config.toml
n_layer = 20
d_model = 192
n_head = 2
n_kv_head = 2
head_dim = 96
d_mlp = 768
vocab_size = 25076
activation = "gelu"
norm = "layernorm"
norm_place = "pre"
norm_eps = 1e-06
positions = "learned"
qk_norm = false
attn_scale = 0.102
bias = "none"
tie_embeddings = false
parallel_block = false
init = "normal"
init_std_qkv = 0.0361
init_std_o = 0.0361
init_std_up = 0.0361
init_std_down = 0.0361
optimizer = "cautious_adamw"
lr = 0.00137
lr_mult_o = 0.749
beta1 = 0.95
beta2 = 0.99
lr_head = 0.00576
grad_clip = 1.0
warmup_steps = 526
schedule = "wsd"
decay_fraction = 1.0
decay_shape = "linear"
final_lr_fraction = 0.0
batch_tokens = 32768
seq_len = 1024
doc_mask = false
train_tokens = 369300000
steps = 11271
dataset = "wikipedia_en"
Each number is 128 + 32 x the weight over its row's rms, rounded and kept within 0 to 255. Layers, rows and columns count from 0. Numbers have three digits each. The size before them is the row's rms in percent of the matrix's.

# o: layer 14 attention output (transposed), 192x192, rms 0.0863, rows 32-91, columns 144-191
# v: layer 14 attention value, 192x192, rms 0.0996, rows 33-92, columns 144-191
o32 091:080179135139117120111112140120171102140122136185103130146073151122197120084169159116149094126163132086093180100101071112148184098189121084128131
v33 102:126087115133113132168127158096133116139153177141175175113107119215109108079147133123069144110110138118141160120157127138079149105128188153143093
o33 089:122127212139167098135110162153068113084141096049166124171170127157144138169039165115094181145161120172096161130172162080158160197135085138165137
v34 107:187163180093174121145189123129126134159138117087130132148127145062089132187138189097154114204130121119135225114126101127144119156126164136092111
o34 114:078070124110129109117096153123151134105130161121130107145083129139117113158167128154110103077114183128166100087127163151076075097142129153113154
v35 097:098097187090179168134221131130057130145135098127097109086105087134076070137128106135165076123168120112158115131041141147079134157193125102189166
o35 085:097140143067136096143136135102124144060129084116129170087097175105112083142111138128083144126088166122170177080151105083112100129128064163131105
v36 099:123149145120138132172118098167116138134187088159098149115116149155114080112082101192061181101136072118113067121097101120178136155099101090084188
o36 103:188081124097122143049150103118131116101098164134113155100144177111117114116119149122198084184167121159122133156143124185106120109099128088160139
v37 090:134109067141133186150075166164191112132130138084134187164099125075185121131131135102139189113099093145142120140143118140094131132101116105113141
o37 085:120101144132103129189212121151077095132100181114196109086171058115111113093164104135075141099172086136089116157083163118155119164189150151173092
v38 085:112124151146087107157095129103162128111102174118170120143116153101095144136100104112164085099136160148131061120162214134108102107123183085124096
o38 086:175062194081179158120160143120130146152163130141128179161094080147155123094189146107156164113094114112167164165141144097184099088138080184101111
v39 106:113109104049145108087142152123165123120142132143124142095158095146225079113134111154137108205094090085140147097101095112104185140100169160149143
o39 112:154072114254172101118109111149082114144109067089177124119146163117082210185066138168132094112136140133146142119143162116145104161148116158116136
v40 100:155130118104157130067178139131120132133119109132098143134085067156146129128098142167111104115169108130129132099208135117084134072138086111134059
o40 094:133151169177116142181101118156067174110157187156107066106180197145125189109115126149121115101074104174175146154108179099198150081103166159136139
v41 093:151163141102167122120110164196143129161128156095174142071177165085191109153126162125105129176127113084121127130111103157092112110126154080148153
o41 101:084086122123118091144143106106139133118160087108188144134107138114072154157105117147124149138133140165089150120124142089127172103174164146106083
v42 103:132096183140199139071097110084085123089124096120192124089132108092094101165145093116120132134138147153151120162139122133119132133124155119140034
o42 101:115150120107103089124121156118120147141179153120090167148114121196148162142087138176114179127077147113128152088133151129176079110076104159131187
v43 096:134099111148179164138179046095095113169128101104099099136099121108177181119167187067130139182096163167095188112127095148210105152139074131113150
o43 095:139111085132141126125047145165114125070118136142136073119132094157112116140154132145101110127164114060149090128116162136063099104133180164126048
v44 097:109145114157082149099129157089128130133121109095152151101083102118075125137112126115086096182104090138117182092139186097129050106074139112135101
o44 100:135099128144153085130121087061176146110103124139112101145108198165139155143181128148169129094034106117102136139084065117145088122137127141127111
v45 100:159083092124055179108139162090075132115161189139069124133106128117114128114116150149090106040169145154131121128111121132150119123127137156179109
o45 098:088101161096185152133162132156129140153120114089165139095159114128126118098102134053141132168069110143081172120130186114140162177185110162167088
v46 103:153150130145184096153104134143112133059130132108228106114099130118104088122100093172132057153145062124146119072158102174160105157111132165035121
o46 111:088109158168088122118146145129148142154156189224109171075123117152147196119115182151143179144108134134080147117173132109054176130126125149112151
v47 108:123150073098153115108132131116146136092093117141149133133119122134126121118126183096165135130164130149128197144175143126100108148165060073179147
o47 109:111157101166122165135114125146073097140097131070139090177113164121151124147129081203134145150162155079139074093117083131116190099164162154168162
v48 097:130059116123201135141092119092152137095159152103121119107166115136040046109073072161203131103178128112122195110150069145125161139098173111136137
o48 099:082204154196130104171144089175133141150148106118132133123117125120173141100112169133165149114163148153167084153114154148144132135167122134132107
v49 097:188131103149119116133099187180122126094114122130088070150121144125214089140126145141153143152125138092114120133131119158127150124115152065145102
o49 098:110135151126134163139158152157182118088134123110191140125132063132122141135121191108128129103151133108126137162112095155168142147131097103183162
v50 100:132103125102191156174155117043119131132143083130120152124084165163111145145197110136089074139104083152099147122090095120174117108148088172136131
o50 106:134095138124127105094133100139171082148157155136057156113119122130152190124068165160186155136162160071092224108129173140145099134149161101109119
v51 100:164151124149155144093123165119131137118150157175077105190098148138141169150121161111127102074143099128137021081114114146109168124110080161059110
o51 105:180118112162111141106153121183162109132101055148130120097153142160059083051166079121119071146055131152157175128125109139138086136122139131115119
v52 099:063135148126177157103146139118105109097134157160136174139083153114098120108125115115160201066200167122127092197101142135118159157122064072117147
o52 104:145041116119067185155189123134098110108112085078119151116126077070173106135114122134148137165161142102142109054078085147155148089161126105159138
v53 101:121140115145090170174184115139099126057118150117109103150098089128138130150149134131079117138079136118125137097142198075158143102136131060075142
o53 104:159121075102184124104115108175135119135192094136165139099086175181069170118134114095146179083138122143124142187163094174077154170134083151107126
v54 102:117171144168164136079176168119137123177168114124164082109190110106152107132075122115150149123109131109118143181152121149090160106114081184160090
o54 098:112149131173134123172140157176145123053094123126067094074168180139078113136152149116122030110115119166135155122092121145157172134145103089115123
v55 094:097074126125103097168129127167148142066120141128109138155113102188126038100132118148169101146154122128157119060153127136141139158168134104113192
o55 099:200164178140093167135106123126095110112132171142162104065113130131140137127051147144099152084184164171131089176151146133136115136108113138129118
v56 098:110202071108107113069136150123105107147117146120164130141125149165143125169122103118174077136119093102123051105132136131095095103098144112142130
o56 104:126151139142092112111179111123101112111130065169094131130122110066144142130208103173122152135077102075192192141090126139153167162129104095088109
v57 106:170155109134154197134129162114113139113135081110119139188180120127095008155076081149105108175148137112157151200095122111162174163153153113139099
o57 107:093150163187161133118131124158157127105143129064116163059161080183155112113176149062165126100127130105099172089121125169120155120103096121129165
v58 090:080155255090157133120139140084145148099115112121109149164108132122150128148088129181070062061164103099131147104103117141141148127107199142155110
o58 091:109096163175144179156120111126078102085186164119102116119129125051178088100127136135130104119110174118183069174108150124075077168092097149090151
v59 090:130134095106106115165171144114136114095124154162131111166066116145130158071103075147138099113104134059112099158137111141227143121172097143105197
o59 080:153113125090127111085129100175143142141080094158117158140092210115171122174115141179167169153159101180098124105141138153082135149105107075142098
v60 099:151130089135076114219097133145136119077120155109091045141141191182120138127145153103137122100155140196134117142118083104120112124159057127137084
o60 099:171144149089174128096155166096083119167139178147170177114139118180118116122087113114125164154138140120131146120154168101139153084120134180175105
v61 110:114101115135142141109156057127111144121138116119111128143139096186183144167109168139101149167148159127151232121086096113116143137160176086134107
o61 110:196121146179140115138085086161092087102152154076116093076156145146125091158147135142111095115097136150196059160142168147144110107079113173139119
v62 097:157150121112112131086105176140144133135153103066089149113122138118122040085126132150084130154104094141119161207097084125109151138143094141096142
o62 093:088137178108167149098131141172102114151141101100169113128138116093125148134099086133129174093119080166064140116128113140127149127150144080161080
v63 103:058149101135208139075133116103064114098135153123104155190049092090114150161184139109114141174164155148125086144137144164114127122113080183108126
o63 101:103109070162021131169164101174111125140129112145112102068139088166079131147111163108124139128090109131119100107084092133115146144101148104178158
v64 102:123105167142135134153105142151117136175135120085160101111110126110121156125090123127131109121170171145164163192073113109172160121148126147101083
o64 106:126175121089143159120152192120145146065083170145126164128158098163188064106146113131129162098111154148098205084135158135091127113170120124071134
v65 081:051157087131164097086168110175158115151122121132079091125130131123128124083160100133146116149118108097120105145156075183174148149146126154111192
o65 088:169100116142117130214083108149188103120162093120084158123103174135094129127128140139153119191204122147077055117105139115116142122151149071140163
v66 097:185144146130089211138152146185114142183114105135138140185134125090137104120082165127126145164114135128142110160067076084094168120134128169133077
o66 097:093126092150145112182165138085181140080111143105098069061159098144129104126129085083084092119124148132132132128196153170142131134096157160218196
v67 106:111142146124169116152166116134151139106091087145176138202147125153107126112143119141124080129176101106152077184088101137194115132119165138113144
o67 111:195160164073090130097067139146166102167113158168095157090122177124178122152148127164110178124141181106100118142171142109080140124067110091106182
v68 102:144125135106146069182108128137118138148117138145090118123169114185122151142164113103199121076173147107125011140087100098093124124146117178128191
o68 100:112179120122084127156197097116149137200096120140101119141038160098151123093104098147083103204140169123168162112155138161149095131088083121089092
v69 104:132082147129111141077196103178113109138105095155128069142139096122109205131148118113089146093187174130134239104107169086167149149153111143139094
o69 101:095169082164121168149057146123114128099091129097122114105147061133109070144148116147120150095115097151186087121121135091061129059085154143068144
v70 100:114114188162093118074198157112149108149143149085066115097082140099054174109188092072062128120113109130121164153133181144114177137113109143113125
o70 094:167104080088169140185095132166130125117163105150123106152131114162058135135115125133163148108113109184125076138101116092142092119127073150080119
v71 104:178109133118127103074186072187121130123166108131123124099085157155069114144157114138097144092179149148107101109152102134089100144085100187179173
o71 103:158167115179113145131139173134084092146123083149164147173084093090097139030119116137154178178115092153128141107070053138122148113144145134107083
v72 095:136126073124175134168145141159077111115105162131140120103078124121139138127145154086050140063127115116129068146131118168132113129071090157125066
o72 096:137145135150101131138146137158146133080186075166096143113175125183079160144121121036111129189129138110057182139177140052086133125171130180139163
v73 096:140102130165113137123101109092134154135122137206114189125130104086147123172101075136113150106120079137099126130160047102166117118100123171148109
o73 095:108149200117174086089127088140125108178097107103131124126122172102105161132111116174122076165096115128089156169132210153107096128086162115190123
v74 097:138120089123124092119059151219185143136152109183144090149188114138140169147116137096099091146118099110157150166084065117176122116159109141172148
o74 100:109182160105143113073132129109128084191091145118132196115148190130111095132105092182133130138149122139033101128167181169101144139162161128118104
v75 098:108104159148064140108142102089067073107143136135172148110145107172128118167097085141196185174111170169108164208123228158108135100125118159145110
o75 104:138121126101167145130109170120082151119122160125144127089123077121153146145119134143076090046095071167169167085171083082169149106119098135092121
v76 102:155145113128091166181164135140118151054067103142062109096198151123152147122095104164113134119086122118161138116145115112135156082147142120094105
o76 110:089137129112173104123110073110119123155132149107140098146105152204141116166108147080118090119156109118110179164096140087142121132101112152193157
v77 100:081091110132109111090173149067060148147112115091130131118023078123086101090172147122070132130200126082133124128080181100125120191107171117115102
o77 098:158138117102170154142121130169163123077152114107059095103161153160117119116140162100164182145113150156094103172156130120128116156149039146117138
v78 097:166146163152131131117167151152100126183133106114124176077162157133179152141146140141168180111100101157131098228130117205082148140103180143107139
o78 095:121104160048104171160132162143124087102121119087153102076138066119084167172159087085082023103206104158143179058186145129178082139122058133145072
v79 099:163123120112117078068107137132174107110150144144069138105177094153115132133123122114185134119118121116130132108135109154065138157113105103185115
o79 096:160170158118095116104187105176067131189096153094157155183135153160145161133103125225158127155099140145166135105126140145180116071129127125124106
v80 101:183143156073090150128116135024127110102109178151200114143131135176124127141125131108070135082164128098100145130106171117114134114103189091129117
o80 101:101084124128169101120105128162100147122143061097098099148104128128153125140134086146128144135124143118152142114170137073122128105104077144076149
v81 097:118110112109132173131112135057115158108125110100148161133117120125087102153103154155104136124154140156124098188131135146121124160164132127085100
o81 102:151114156120107144119160180117113126126084160110081118077093186118137176091138066076190143094093162158115184082131135070171105059072119157150148
v82 096:149127112131080106162102186055113123121145162145121171189130111154195079145087144161117122168114112144123084113157127128134145167144080142174161
o82 095:160149129133160145069124116186083146117092081166158130038193133123147162127123089124121180136134150091151179140112107132140059148105145125141100
v83 102:178117151118108137128110139134116121113138125154139144105187121124112213079141174101114179084137190094099129119138196122173136094136103093096157
o83 100:165103078084153131091150090119141130138131099100161123185111119090122113162098105124179102121140087150154130152144116117149114140139160102087121
v84 098:085073187058110125115092159119158144118113124100136117106123104138109176147121146120128156054172087094118177130036137112126119138143124125120159
o84 103:082171143140107150080171150152107110125072085104123132132142132092185082172103141171115119128106169147104087169144152118171094151154121134119077
v85 099:136120132138123109146068125052129137102127097103151143135135113081142136128163116108043161073133087162126214069150148055123084103133100110145107
o85 105:162143152095145097103150150116084155146123126102135175164157150141126121153153170129175110116065140100117138142080120140112105130085231141118176
v86 093:112168106138084156079062099070142119136121109083152112150107139147124143108130110102124147211173138138118115155147142177153134123143061155137139
o86 097:144107127152137108135130146141130099109122167184100139122150086162124100137109107138156117110112076172124110104105078103129153148123138110119179
v87 092:175151097135056103097138083190142123146101124085147116136170141113089160127154113083167161139139095117151142120127188140135116115170172111127074
o87 099:124119126005109135134128141118123108178158172147111130203130108141156087143170146199088169103139116152098138117122144100194154134133091121116145
v88 089:096171154104099109119079106188163133102087060184148151154213212154150064077087143140101144189129105116112180154089153077151157102182162131099190
o88 082:169137130129132091116157110101118121155144220125121140123107109126136108192144101165138077104140089136172106108093110170075112112075123115161129
v89 089:181091071153113139154159138127117141141134154109098167157106119156106148105136125131142128077159123067128083050153114075155088093126105114137122
o89 089:111169167078131133115169112079097096144078151162101090178111118056177094097080117150130120138134161177145153150100119160104145165165174147146137
v90 096:084097112150103108124092097114114125148161103170172145155114073091225116128204140091079152208122109140137125107090124114118103164132150144095109
o90 100:131119120148123163126085088079131139144165112141070111071172060125079141108116081103084107123112122113124101136132122162141108108135123152097127
v91 103:128168139126167129169167069100078120179177071141141098091165137116089127140136107099081127106170159115122099227079127137184129170093098164078092
o91 102:106095087083126180123128166161153125169159168130082133141077146116129145097150045120109133156099133133106156073128131121074194047127104097131128
v92 105:186121142092078144215118062140143141127122096164088174095138110138113124111124141114093163136112125162091150131088101113094107155141146146186166